Each number is 128 + 24 x the weight over its row's rms, rounded and kept within 0 to 255. Layers, rows and columns count from 0. Numbers have three digits each. The size before them is the row's rms in percent of the matrix's.

# v: layer 7 attention value, 448x448, rms 0.0388, rows 215-255, columns 0-63
# o: layer 7 attention output (transposed), 448x448, rms 0.0401, rows 215-255, columns 0-63
# q: layer 7 attention query, 448x448, rms 0.0485, rows 256-261, columns 0-63
# k: layer 7 attention key, 448x448, rms 0.0458, rows 256-260, columns 0-63
v215 098:137157102119186158136079104093105127119128126077119111110111138086126150133125137134135127125161127075173115173126137110112113151136180101117117124152123127133122109146116141130180105153171085
o215 101:136149127143100135147130137125093094133139136105118123138142134115101111105090144123152148117150121143115138111121149132147147094133145142175146124097158139157111091123157124160136164152107129
v216 109:145093127106164132176171202108116145160120127169167084141132120114143181110124104104119118134167132142118143111171115134147157140167102127117136122112132127088094092109126084117127102161164128
o216 113:082116120152151139107125125160141081115109151146108141142153090132101151149151158132109120102130113112141159141112115106148096143153141146176129143147096115116113139163114167130130116145145139
v217 102:139096120099133148095175127149092149098176125142116116115106136122127076097117165147141134094157111145143099143140137189149126143122179106125107138153118159131115113118119100134131123117109166
o217 101:114150134166107131158118147143125119135113119098139106100108132098134121119076120163097102116136119155105125126135087072084133115143118120109181084086145149142147111100136103116159138144140086
v218 093:107071142103144152110110120126136122055100072159123130113143153143145109123140181139127151130154114133112138129131133136153126182113129105146113112139123124101155092121131144142131142111116169
o218 098:086140099146115107162152119108150163137115122134130129119117138139155130094124087150092121103121116123136147143138120131113118093101128142141147131156144135172106119106124098154137125110130101
v219 115:112143128099098131099120161161156080134134159085116162127117103162128107109122164123149124140140123170142098122160133119098140099147169139149121170143130181106161105134150121100116142142134093
o219 118:131110125131159132165151096162141135123133092123154128128105180132160123150126116100129094165130133113094130126106091135136127104140113139093126099118130090108150180110082164107135106114112102
v220 098:105121112125136158175122149111156076086105118135141134137168177107167123117114179108135143089145138092163110102128131127135122165117125118120107090117109122148137103144114136098127113162157143
o220 103:088146117151127123122162164133123131147117150144099130112113128107115115112126080146117158138122100156116185135193129112088167116118072127117141137106107108144113154143116127142151126128097144
v221 094:147096134107113128142174128111101193190100098145158112129145124133117135136118118133138127127097132155086124119097130102120107141134127097077139133126160086128103132065099145124127129120150122
o221 093:125128142145139144125101144121132083104156124134122157124149105184117145133116154096126098111109157095143114134115130138173115166111148127141108109123086155142163107187151120110117140115133140
v222 103:133129117148113113120095129185105158116143150109140101138084113174164083168101091139094113108164152139120145200139121112116123128130113073128135139147178183130114114146134176133091139137143157
o222 101:139132148135118130145134131090108108158136122125102143117140132129093137136152103171140111141115115104157073108130170114138117096149143151133117137098122110171130140109097152108177152138104089
v223 103:127093114118128106104104133154124090143129122147103118151138127157175117145098145118120138141180129128123089165123128148168126147135124085106126115147114130127113110151084120121145144164112182
o223 103:084118106141126157144144132072117153116089141109083095150085117106080119114126122179164104112100124165088150103137088110084138082098123183123131103116156138147119151088153131098155136116123099
v224 098:143125145127151142089164156127157079106141128160106139154113143122165129109120163123160132142110133126143112143145115121143131133128142111122139110126130090118120147130136118102143114161118159
o224 098:107145173152172111127163091141140141140084178116124109132089139135139116138123133105110115122158122148101122114134111109135127129128114135155150098142117157125140134092131135152115128139168123
v225 100:134157127121137127133178121120125137089129124138138116120143119091159130145112177152120138068141126109135129132160143122152101173150130107104115115164132150131156111115129139144144132124137164
o225 099:136154135154099161114127138128108135168138149074147103078125131157102161135119115125104147162152098154183165149146094141101188119180148146174163144114092130129128137137136092147138143138109117
v226 099:107108114121126098142083118131155123100123116126146093111161137126126130093109171121114121131139129132136127131140122152128106123151111134160125121137141153125126079112120109122121105138132152
o226 100:106091126116134160150142138133141145141140131128119126152103136103125160125162112158116110144148120156093127117086149120144161103132115140146119152115104135126128155145121129132135127132134114
v227 102:120132141133158140138118140108129116135153156100136108148167125133121110136146100124121146147178132103171138135151138129055136122118142152174123149105125147094157096115107137141121111140131105
o227 100:120092099107131134137139100179117122095119106131156166156113153116156174108131117098124133121160103125104096125106127117133116130162139154160125160151142082117113167122115164138130124134142152
v228 099:142083135134088091126168146075145149150066093108120176102135124140114135102079124137149125125083134139109127078125113110138162072091095156118124148126140119123145121115121088123106098118095115
o228 102:140126124095160125164140134120155113120178123183142120144120111144145130099168129088108110100109143120158129155092120164118139191103119106094102136131102120114153149138162153115108110046162140
v229 109:073106125138107127109082127161132125117157072104122160102107123132092104114156186140155120159114119122137122102113129120144115097114166115123143107126083071135084133109163102104189121098142162
o229 107:133151109092126091132124109130162132133132148147111122163135131141143091134127114122116118116142168145126103121097135148133116117105132176096128107097159141140165077112120113156110120142116122
v230 112:145113141120089080112160118121136177198122149135149134166142130149124118108115177133139136128087140137094146102130125104120151129067113119115144123130126123140089159086168143115140121101132119
o230 103:140143145137137163138090103115131114114154112108094162101101139174129088141132090103111110135139127118135157125141107138156125123113137146091091103079125134158161115110130151147119107095122138
v231 107:163171117123108116182157122143112100144133108161115095128122146135134113149136157115117105126119143173147134102098129129117142095112103170118114129120176115123122095167100168147056144127099099
o231 111:154105114108138122098112123078123117109139135109157157139151095130109159131145095121112150102108156113076129139112158133132098172125114122163082171112109124123081135126144113060149126101125134
v232 100:112153108128141144132060123073114135100138122145120107103155134124146196143112097121120119100146125136149142146131133104158088163124116107120112123167134146118124116141140097131138139090171142
o232 103:114148148164114108131149116123155163151119130145120131080087141112135097101138144179128141124135099148107134121110144147121183123110151129154171144134128120163106096109130131149120153144099100
v233 107:120128108128131150114129106118138087084115109144118127133124122156104148115121110141139118126119123187104133144126118109136102151113117101119127145132147164084163113129128107133127132135093135
o233 104:115127137097135101143183136142138179146130151146139118121098122109158148136142136139102126139094120117126112122103123174128135135129151129149151123183135115144099137104128111142105146109171081
v234 100:158143165145111100129119119147115139125102172138165121095191073128167110139184109120100110071145134080102164129125137100104130129144118132152124077107154121123146131132123113143123195112167179
o234 097:124119129136125133134135113081065126109117104139151144089150173141122177128126119104129140138141130160146093152122131178111148139151136144149133171169089117106090139151104133103111116109094115
v235 105:125108129131119138085114100053122074104084113137125142153122156179108168144098092131124131138165146126114145119113132120110094113125138150143117139153137154131143077114140098123109123082125102
o235 106:137109108121120173147158139186094186133121105129148143114132117084143128143157164122083091120111113120111111133105156152113138144139117093101113135116141130119137202164133114173139140108119146
v236 108:192063119108148178162118100098128140138153160058108118119138155105095105092165125123146156085128132104153104112116128134137172146113085140111133104136127128123119159137133089121135100174109106
o236 104:110167102141121107103145135126157099151140142180148157105099118153090105122148126157124119133137129115152130129128124080106156148097126117145134146074130117154111055116142124130126148113138139
v237 108:109142136127110177162143199131118090104102173128157143120134153115149152131141113136142122066131118130143097102141145136165129143143158132113121133102106153121175140155171121117125147114144080
o237 106:104152116151145097096115102130128104149128092135129112076108118093107114133131173116165122157121118100109167131129153098128152097117072097133149126148165091125106142159097154094126069127100121
v238 091:136139140163087161166115151147138181157139149181185107096159101128141124146132151128092125101136143109135159109158149068116127126155124108108108122105136142122153143133134098156149134143143138
o238 094:122123145110173130090111114150098094122115156097133152091130145105129148146109136142185140144111127148083047131143142154146147112119112128152125161137089118123140093167133147105106141110107114
v239 106:138121157145172186159091169133109139140149163132113090123080100121134090132145136127116154132108132152099128124096140181120094107150089131159144122120127130114124146130144169117086162111136126
o239 109:107157089102154096120121091112098160112149136177107135168127146080138115123125086147120131135108155107157096133132116084143142131136138173107134139090133096109138060136118123143140100121128126
v240 103:113131134156137161146128110111131197141098096073120143113091145120097193128095073150136144146164136148084097155148116114119145104158101146116106161128140132134155128147089129147108156111129119
o240 104:172125098113120100132140114114161062154205110148066146126144153124112109130148154159172148105124158125162127128101124139143109133094172127148137151171147118127139116098180171069137134121160104
v241 110:122110122117110118107142162152118153138115151128125152170154122132136099110132136129117130088124132124167152093105108167138100099095135118124143163128112112121143091115138135098095144090085152
o241 109:152107154147133095106135124049138098135141113120104128096102140130125102140114114131152154162131162143074139108114129104151115141159095140133110095114120135109116166126122162090170096108141112
v242 105:103075125136158122132087121112140122116110124112139138101156115108125114092123127129117115120124125093175143113104115118071151112182161155150136146131101102116132078121127144144127128115185134
o242 109:111115085091105086145126138100110121087125122152145114151181133131124132149144137096139145144141142171127114132096146129158116104134148137132126128119111141114110121170107120134110129141086130
v243 102:131122114104136172131146152082126106102056091084102122130147123128166133114123130135130134093092111101129107127142122155151132200131133145110111123130121145092132097114149088100164128090131127
o243 102:116151120158077112146179107144136124175170132151124114102066132116135149146138114146144085095155130130075193134153132106106115145143152138158179130173123128129128131132136132144103120116136145
v244 101:156164132093106166133166122139095146142113113164147128083119125093128142140104112129121104073082113134168124118137129163152134108131115141125134163118109126120118123111159120148151180110162143
o244 097:142117164135113070121110118121095127113145130128130103105113104119099118123118155138131126169137138111097139124092148099138146142135153084094115118164146157131137121123124116099099125097098100
v245 102:072080109162132118094111129113119110151117158154128141184141110150122186114136106135117120124089124137144137150122111130063122124144127133134144158153133128142122112118117162138079103150130124
o245 104:160150123103110096147123114087127115108128127121105144110106121145109118130152136080105113141142128077144127171092141138146137142135140105113097145082113128110100173145117135147138133102132107
v246 101:148102116104133144140117180141127138161152123144132126112173116118152111084158121142115158133125121128144112100126127202130139159136149158147111101154125136080098098169120157110133124116135182
o246 105:087104112147116111138126131107186100089145134163138121090107146141179133116136136146166113109179149171106157119191135087121116103146119128131165097119105099118121106093100103131113096138111124
v247 107:118121128131141151195089120077118079126110157078150119120156119124138162101104137112160133129153127083131158109128114090087144126134119114172137101090124115128109120123138091113143162111164096
o247 111:119120087123121161132165119163110199123150085162124128138122124079124132160138135094121158117120138143151136124147150169101147133117131125132132143120123113126135140161125117212140122128110168
v248 095:123108133119130121078174146116141175153132115150107161106117128120090183093103155135124115126089117184126103125092121147188158141135120147120122158155127104143145099118164107136135129103120108
o248 096:126168129128136095140129147135130154138121122079155118107117104149134092137144124121110135115155154104112122122082101131128116122124120096139153123154140137121142134107117135115111124133125132
v249 104:083147122201119140160094110153133158177143135142163099156128128161158113135080163136142105122103140131117134126109138090125125133105135113124143121110134115165114186126147152113150150153121092
o249 107:160137122078147152116110146147113120099130116099103131136132102097109116149105127141150158146076137120111084110127120151150101114103079106068097120096137150129202075147175118190146113099096160
v250 101:124078122116118100063143121152149178184114120118107153127094084140115133078136151131123134139095136150124116146120141142124139123138127132112156146172107103108144112104109148151171105119091121
o250 101:127125112120145139136120160113124122111148139114140133142118106139141120134106114115132096122122154113104136131086114123191117137111149128108105114147128157089156122131126139109108127119147143
v251 104:106124134095134091129130148159110165110156088136137107110097112176095137145121119142095118135147116097087136147106127126160148143099138068100147121125150129139129114109139133135120141123080138
o251 103:113135136141157156123110101115154128173113119144129138138129113185152117134111119117114148102103149091139091127117162138120109126121113144128093112152165135155148137114113138138132106124174124
v252 100:128172166103121152142098131161139104105170158105133170132093094130116103176139143116142151150173134134113105126141134157097124117099138120101117112129126139134153166142166173131126143090143141
o252 103:090108150124155140092096112123110107136095113151129103107105145120104108080095097159138125131124122080127112110132145106152156116094119133118128134139168118153134131133111142118128113168146120
v253 101:146097150115185138136142116071138140148118137154121095159131132143129160088145180131122123130116131135090139146116113084111154147093126122139129152104119165128160107121146122127074116134088118
o253 102:095119125138132157143139154149092157119096151161144136118132134068127112120103101116111134120076079102098123139151110138152129131142096143108117109202108108135110109152114122155164140117185138
v254 108:080094108164129095122071121169142087104149152141165138113142121113154153120132118134146151121197113099170115120184132152090097142116122080140133129142108136114162142136103121108137107155146110
o254 107:085095125125123146146119155134147161161100148102080142142158149114118135109121128143137153136130119124157143109118144093143147076114132121146145150132111129110100130119126147170156125145124131
v255 104:152102128151190127113164210143109160133111112160096112159167128139144108085141120144086114165093123117129117102098109139094140125129136160119134153160108104108153111163108178133117106178124118
o255 104:126096134108111087125131059096164089094153151129152149122128163197123136134142138108164112103168148132145106150168098131155117135143142130157100142107135137115087133084153106131134150089168127
q256 103:118184156151121082085105126129047160121142122158180137117147090087134117123124117112147142099144121135133094116117150097117111144158128105162157096102097082070116127102124096161110152141111143
k256 100:148163205107137140093077114126099152107083161144202098117152138103134137159132111143119090061110122096102110127147159137115131127135130102110127100083127096122113143136144098156153111107077136
q257 082:135079118118119085135118096124143134139154136134141128123152134117127132149176119134119085098149139136112146139147146140152130133120126134127166163143100126123131103149147161084071150098112135
k257 076:115116116150151112084129167145085142111116108177149130125169127128095121143158129086144106095103117152153156142089121148097098116107093133135127102074085117138142147142119125133089134133094130
q258 094:128128119113182162164141139152174087138126133115104103146107155187117110144117143134111151133105114116141134115102112137150145110132145155092095152146181157171137125159123123120178094134169120
k258 086:150133075151109138159151155139176080142151086116081109134100116167158123101118142124150167181153124129137139144144105106141147149131113135128137136158160137115163115112112174139153123171172107
q259 092:119154138139149143160140140119165093131121151084093090162105141135140122121108124135097094117125117134158136118101086128109104137121168165119087147109152129149153124148163146126142122134131136
k259 087:134127120114122113167168137154161136147161110081114119184048105142187144111113108179132158168155113117101134130128153123147096131116179148115117127167135148167135109114124143118146120137151116
q260 076:116136097138127155155130164133133124148135151109098145105113146174138139101114129081082170139120132128126134131131067157113101132152151144154125154109107160182154116101114111116153104115148103
k260 072:152110098123096131138146146129193089134140144081084123165113134138132125124124136129139165180140159112143092112143139123147142139114139116114135168178116142091132151091143153105109113114156136
q261 101:117157131137112126125085093125147162125101101086173080135092172155127091138118136142142120122169100083132102138173141159121135072114118130133098121136136125119125100078112085134177121094092125